{
  "d_model": 64,
  "head_dim": 32,
  "d_mlp": 256,
  "norm_place": "pre",
  "positions": "rope",
  "rope_fraction": 0.25,
  "tie_embeddings": true,
  "extras": ["capped logits"],
  "init_std_up": 0.0878,
  "lr_mult_o": 1.18,
  "grad_clip": 2.0,
  "schedule": "wsd",
  "steps": 5754
}
Each number is 200 + 20 x the weight over its row's rms, rounded and kept within 0 to 999. Layers, rows and columns count from 0. The size before them is the row's rms in percent of the matrix's.

# v: layer 9 attention value, 128x64, rms 0.0605, rows 74-95, columns 0-63
# o: layer 9 attention output (transposed), 128x64, rms 0.0755, rows 74-95, columns 0-63
# q: layer 9 attention query, 128x64, rms 0.061, rows 96-98, columns 0-63
# k: layer 9 attention key, 128x64, rms 0.0613, rows 96-97, columns 0-63
v74,079,144,197,174,191,221,158,195,178,245,211,210,165,214,178,188,223,219,190,225,213,193,232,237,180,189,196,197,244,203,170,200,193,184,200,191,232,209,184,210,193,232,182,193,189,187,201,200,229,215,188,202,194,179,199,213,225,199,182,214,201,195,200,211,181
o74,082,207,165,154,189,207,222,212,195,211,228,224,217,193,210,231,190,159,220,185,218,176,207,194,179,214,207,215,169,219,164,191,163,202,218,186,190,179,203,240,214,221,187,207,203,225,202,177,214,208,200,208,203,208,187,182,206,219,233,192,154,179,216,196,216
v75,073,183,178,189,181,186,211,179,205,211,234,171,202,211,164,177,202,208,213,190,213,211,177,194,222,157,210,209,196,211,228,190,191,192,187,177,232,156,228,214,186,221,179,223,185,194,221,215,209,210,213,176,185,219,180,169,193,223,235,214,196,192,212,248,199
o75,066,156,220,204,157,199,228,210,226,199,208,186,205,200,178,168,180,219,185,181,228,194,189,190,228,166,214,213,205,241,203,186,202,213,208,165,228,190,196,170,207,179,169,201,200,181,215,212,234,191,186,211,220,221,218,217,186,229,225,216,196,181,177,200,212
v76,087,210,219,210,196,184,192,196,179,174,231,221,165,172,207,185,161,188,207,177,182,186,225,197,210,190,252,184,198,190,209,202,196,184,172,226,208,186,208,171,180,212,205,217,196,191,243,194,249,196,179,203,186,222,186,197,217,222,223,207,199,217,218,159,185
o76,089,199,198,202,179,182,213,200,213,186,203,219,203,197,210,170,206,223,223,245,193,189,185,173,207,169,233,188,194,244,202,215,217,181,191,207,217,220,155,145,218,212,214,179,210,188,223,161,196,206,201,212,203,171,217,170,188,197,183,221,213,193,188,228,201
v77,076,196,203,208,195,177,202,209,198,198,207,194,206,228,223,190,172,212,185,186,181,164,192,170,201,174,225,165,168,185,216,164,198,208,204,210,204,205,193,230,180,214,213,219,212,242,223,224,221,175,198,221,194,190,185,185,198,265,211,182,189,192,196,232,226
o77,072,181,184,210,201,173,215,192,213,214,198,212,191,254,176,194,205,236,247,188,172,228,174,194,206,207,203,219,178,207,216,194,201,174,156,176,192,184,189,198,189,208,195,196,211,202,256,215,182,220,160,200,205,203,222,204,213,200,176,204,219,168,204,209,214
v78,073,205,226,191,224,179,218,188,204,205,194,182,170,220,185,214,193,211,228,244,218,215,206,218,184,220,187,202,209,179,190,218,226,202,225,219,222,191,272,211,204,176,185,185,193,194,183,159,228,179,174,214,174,191,181,188,205,199,169,210,216,188,206,208,190
o78,065,213,219,203,185,210,222,200,213,194,173,217,183,182,195,228,194,184,181,177,205,206,214,184,238,217,191,222,214,169,174,186,186,196,207,191,218,156,186,223,203,223,203,214,263,196,200,187,218,194,237,165,195,233,159,173,207,197,208,195,183,207,195,218,188
v79,076,185,183,224,180,183,191,238,206,234,231,182,194,215,174,216,203,204,228,202,215,214,212,212,175,214,201,195,208,165,205,227,188,205,218,182,194,218,239,176,222,170,200,182,196,174,198,187,203,185,178,189,219,194,217,172,216,168,201,219,149,232,184,185,185
o79,062,225,195,199,212,199,187,235,200,212,217,192,193,195,180,221,171,180,190,211,213,191,196,209,218,173,205,201,227,170,174,196,214,253,229,190,174,196,210,175,185,231,208,171,238,176,158,201,194,183,230,193,181,187,176,199,227,230,203,209,174,198,185,220,195
v80,069,222,192,198,214,193,177,182,174,189,164,183,139,197,239,188,190,152,202,191,182,238,195,203,201,227,211,177,228,201,195,210,213,216,213,213,202,226,173,179,200,167,185,186,205,210,184,217,209,197,195,204,195,188,184,217,198,241,228,200,186,213,232,193,208
o80,070,188,216,206,198,204,214,181,184,192,173,184,202,231,177,177,209,180,185,236,167,213,225,201,196,214,237,212,206,230,173,217,217,234,188,186,193,174,181,222,216,209,201,218,227,250,190,187,188,182,190,201,185,195,186,191,171,157,180,208,221,192,227,178,220
v81,068,214,190,219,200,156,184,182,213,180,226,203,217,178,195,183,180,201,215,158,189,206,214,187,199,151,210,221,203,227,200,195,215,244,177,206,183,224,191,222,190,180,223,211,198,171,201,192,195,185,191,201,190,192,198,190,181,234,230,218,173,236,187,234,221
o81,076,171,192,234,187,182,211,192,194,207,213,203,221,180,177,183,214,222,187,200,168,185,158,237,214,171,231,206,230,213,185,190,210,205,229,205,219,203,157,193,204,188,189,196,195,206,156,257,190,213,188,191,195,215,204,216,189,220,182,198,207,217,225,184,221
v82,085,175,206,186,233,177,147,211,162,194,158,205,185,205,220,191,188,202,213,162,181,208,241,230,188,217,208,195,197,188,155,198,207,179,216,205,214,180,194,201,223,215,172,217,202,195,214,206,205,186,208,210,223,232,176,215,197,241,223,197,200,211,202,208,207
o82,085,188,208,199,199,205,178,185,213,199,202,179,162,224,166,130,228,177,210,220,189,210,175,208,231,205,212,217,175,223,180,188,192,220,221,205,218,203,167,199,242,175,204,180,188,228,219,192,195,212,190,225,204,193,212,199,177,207,213,223,215,181,219,185,212
v83,068,171,195,204,197,216,225,248,200,212,210,146,181,215,185,206,207,230,197,207,214,225,211,227,190,194,184,188,200,221,164,181,195,205,222,154,211,202,168,242,198,223,191,196,212,186,214,186,180,175,201,244,195,212,184,181,198,194,195,217,182,197,177,215,210
o83,063,180,212,174,184,165,201,212,169,198,184,189,175,200,220,223,189,167,191,147,209,205,195,225,216,216,171,199,201,190,188,191,197,213,238,211,181,195,223,217,179,199,191,230,194,224,192,214,221,194,222,214,198,214,210,210,261,214,186,219,161,205,211,186,216
v84,066,231,250,172,199,186,208,183,234,159,181,194,209,205,188,200,233,220,208,188,188,187,197,230,236,171,169,229,204,208,198,236,224,168,201,215,186,175,221,183,231,194,205,208,207,177,188,185,198,209,203,182,199,184,219,211,169,173,200,187,201,196,193,208,173
o84,065,222,230,212,196,204,212,222,226,203,187,215,183,183,182,187,213,207,174,186,212,192,203,182,213,149,180,194,222,195,199,172,175,182,233,202,235,233,154,225,199,163,210,187,179,225,164,235,217,202,200,190,211,210,189,177,173,209,209,195,225,197,201,192,207
v85,073,182,174,221,199,218,192,190,198,177,171,233,215,231,205,212,193,199,210,222,208,231,217,188,185,213,215,200,182,195,184,203,198,199,207,176,175,186,175,243,229,200,221,209,183,157,189,171,190,224,213,237,262,187,182,214,195,196,180,199,201,199,175,209,213
o85,071,194,158,221,199,185,164,192,188,164,189,207,198,174,213,227,207,185,153,206,210,201,184,174,212,249,186,186,210,171,191,229,184,217,214,221,217,162,228,200,208,200,207,199,169,191,217,225,213,204,188,197,225,212,191,221,207,220,210,208,164,208,228,203,210
v86,081,199,187,206,229,176,156,217,196,210,204,156,193,187,220,215,182,187,220,174,173,225,212,191,223,203,199,195,156,217,199,220,212,195,169,196,216,222,204,199,210,211,209,207,203,179,223,170,180,196,193,224,187,227,158,178,204,203,242,165,196,207,180,174,210
o86,083,182,218,194,192,201,209,177,203,170,203,166,184,210,176,151,191,205,211,210,200,201,188,217,261,185,181,203,212,234,174,199,236,226,214,224,200,224,143,190,215,180,200,187,202,200,188,237,185,198,203,200,198,181,200,199,196,183,194,205,224,219,210,201,227
v87,066,224,230,195,227,218,189,205,202,219,251,193,203,203,195,205,208,204,181,206,194,203,192,197,218,202,194,200,203,171,208,211,185,206,180,262,183,198,203,198,136,191,187,229,200,217,205,206,176,191,209,160,185,170,227,217,186,189,195,180,181,203,231,170,202
o87,066,236,205,189,223,239,216,180,213,207,176,227,214,227,206,188,176,192,227,215,195,193,206,210,169,166,192,197,200,206,248,255,200,187,175,209,185,193,177,203,184,181,223,209,217,206,187,197,153,192,206,206,168,183,195,195,206,191,215,198,214,178,175,219,183
v88,062,192,200,188,208,216,202,204,223,202,190,227,179,249,196,187,224,200,174,194,208,194,217,193,186,239,234,192,209,197,184,200,213,194,202,176,198,204,205,224,180,171,237,181,223,164,187,210,166,223,182,187,223,164,166,210,189,179,195,205,194,239,208,235,222
o88,069,197,173,187,216,165,212,192,193,211,190,196,200,196,227,227,164,175,155,184,214,217,214,206,199,203,214,223,188,175,192,212,169,183,207,218,206,169,244,209,198,236,237,193,193,209,192,188,208,203,181,188,200,206,167,209,217,188,229,207,199,181,251,176,217
v89,075,213,190,197,206,222,199,192,226,224,187,208,222,197,209,204,201,220,188,218,198,183,188,203,224,135,210,175,177,248,211,223,218,224,182,212,201,207,180,210,210,179,241,203,199,193,186,177,187,183,182,218,235,188,205,199,201,173,192,173,171,172,168,182,182
o89,067,213,168,200,205,181,179,234,210,206,192,219,241,189,184,240,185,224,218,202,218,167,212,200,200,197,169,199,223,176,207,185,208,202,194,214,181,208,178,240,181,182,192,198,191,217,167,225,191,228,180,202,220,218,181,191,171,182,171,167,183,212,220,232,216
v90,067,191,224,201,213,224,225,213,192,213,170,196,199,200,220,207,176,183,192,225,216,200,180,171,196,202,202,227,185,234,227,224,183,203,189,185,212,166,171,198,215,169,189,177,245,234,188,196,205,193,193,211,210,210,202,188,211,170,162,200,189,164,250,183,191
o90,072,183,212,203,210,210,181,193,205,184,194,190,185,221,225,234,174,201,177,193,209,205,246,196,201,232,221,167,184,163,209,192,239,202,179,184,160,184,234,200,198,197,200,223,221,204,213,164,182,223,207,213,201,186,216,189,204,152,186,201,208,213,170,230,201
v91,070,195,183,219,205,192,208,203,200,207,197,191,184,209,184,212,207,189,196,211,179,220,192,245,221,151,211,164,159,222,207,215,215,175,188,224,229,204,199,191,197,173,227,203,179,165,226,175,187,159,195,206,229,188,198,172,227,184,210,191,207,240,207,182,213
o91,067,203,195,180,195,200,197,237,182,190,177,209,191,173,148,188,177,231,203,191,237,198,212,192,232,214,182,226,210,234,174,214,173,184,219,218,204,222,147,187,195,190,216,184,203,222,183,226,212,209,185,199,201,215,188,194,172,189,178,179,228,208,209,210,224
v92,071,193,180,201,225,197,188,206,189,226,200,201,197,161,169,167,162,212,238,219,205,210,215,204,205,231,202,240,232,189,199,185,188,204,200,209,180,233,230,224,209,158,213,225,236,192,200,190,161,186,186,212,184,202,189,202,211,186,167,183,220,192,212,191,196
o92,066,207,200,206,198,239,196,183,180,178,189,161,197,180,226,175,200,203,171,205,177,214,176,277,207,202,201,212,223,176,193,202,224,188,184,234,209,182,214,197,221,203,209,225,201,196,180,201,225,210,183,193,166,223,190,173,220,202,186,199,185,199,209,224,172
v93,067,192,206,198,220,167,190,209,178,201,182,191,178,186,236,203,212,180,201,183,188,204,224,187,170,188,196,198,201,224,182,213,200,198,181,253,212,221,187,199,193,239,180,193,176,213,179,201,212,210,229,181,131,218,216,219,212,220,226,219,222,187,197,185,217
o93,063,204,231,174,216,212,224,174,208,195,223,210,201,200,209,174,213,193,243,222,176,177,206,224,202,212,224,194,177,237,198,180,206,179,225,185,190,209,158,204,194,191,189,204,201,192,217,214,158,211,205,184,168,198,196,213,190,188,198,190,189,242,205,144,225
v94,074,187,208,235,169,213,220,206,201,182,201,194,195,189,194,178,152,235,217,220,228,213,227,189,243,177,216,194,184,205,194,203,200,170,199,189,194,203,199,240,230,198,224,194,202,150,178,217,211,207,176,207,199,172,179,212,203,204,171,218,238,207,195,208,191
o94,082,209,177,208,182,165,196,220,195,177,185,216,201,153,231,221,169,200,191,179,219,206,209,207,191,200,204,160,182,191,186,189,171,197,217,221,250,175,205,193,234,205,201,211,175,213,207,216,218,187,196,176,199,237,212,186,223,211,168,211,187,218,227,193,227
v95,071,184,225,182,206,221,205,170,211,201,219,197,225,209,186,215,197,236,225,206,171,181,206,223,193,178,177,187,204,229,186,218,217,232,178,206,210,200,177,223,175,229,206,192,185,196,229,184,203,197,189,256,156,175,198,179,199,180,160,192,192,188,212,178,203
o95,068,213,184,189,181,161,229,173,189,196,217,232,194,193,205,229,202,187,199,176,199,201,192,184,213,249,197,201,221,218,225,195,188,175,210,212,181,230,188,247,178,204,178,235,186,208,196,235,191,201,195,214,205,190,179,181,214,209,153,180,182,195,176,225,196
q96,047,212,191,210,182,208,202,196,171,223,170,184,234,202,168,202,210,211,180,190,222,194,172,202,219,207,156,214,201,182,201,211,182,209,190,150,222,191,222,186,188,179,192,184,178,188,222,158,183,204,202,235,204,222,182,178,190,229,193,215,235,201,184,183,236
k96,052,200,223,209,198,207,165,227,228,196,193,222,176,219,244,219,188,216,202,209,186,216,222,202,184,206,240,186,207,197,155,252,180,197,195,226,201,195,204,205,211,198,218,196,218,187,223,184,221,179,180,163,207,159,219,202,189,187,198,191,178,207,183,198,164
q97,055,214,174,178,191,207,222,177,188,197,165,172,198,195,176,166,209,207,208,186,184,220,190,160,219,224,209,211,205,188,182,197,221,195,165,212,229,173,168,211,225,174,201,191,230,182,185,180,222,191,184,209,177,222,194,229,180,177,209,204,205,220,228,197,244
k97,072,176,199,200,183,187,155,220,180,189,214,207,185,194,183,226,230,185,232,194,209,185,145,215,176,197,191,187,190,224,193,223,176,234,208,190,223,184,216,215,212,213,203,202,238,205,206,199,208,188,216,212,169,187,193,202,228,225,200,210,170,170,185,221,162
q98,112,221,184,179,202,184,263,214,208,214,201,221,197,165,204,219,195,212,194,230,197,169,255,215,228,200,194,205,167,186,219,179,202,196,191,197,187,248,199,188,207,164,177,197,186,229,197,202,199,194,186,214,216,200,183,175,197,215,202,177,217,184,207,228,193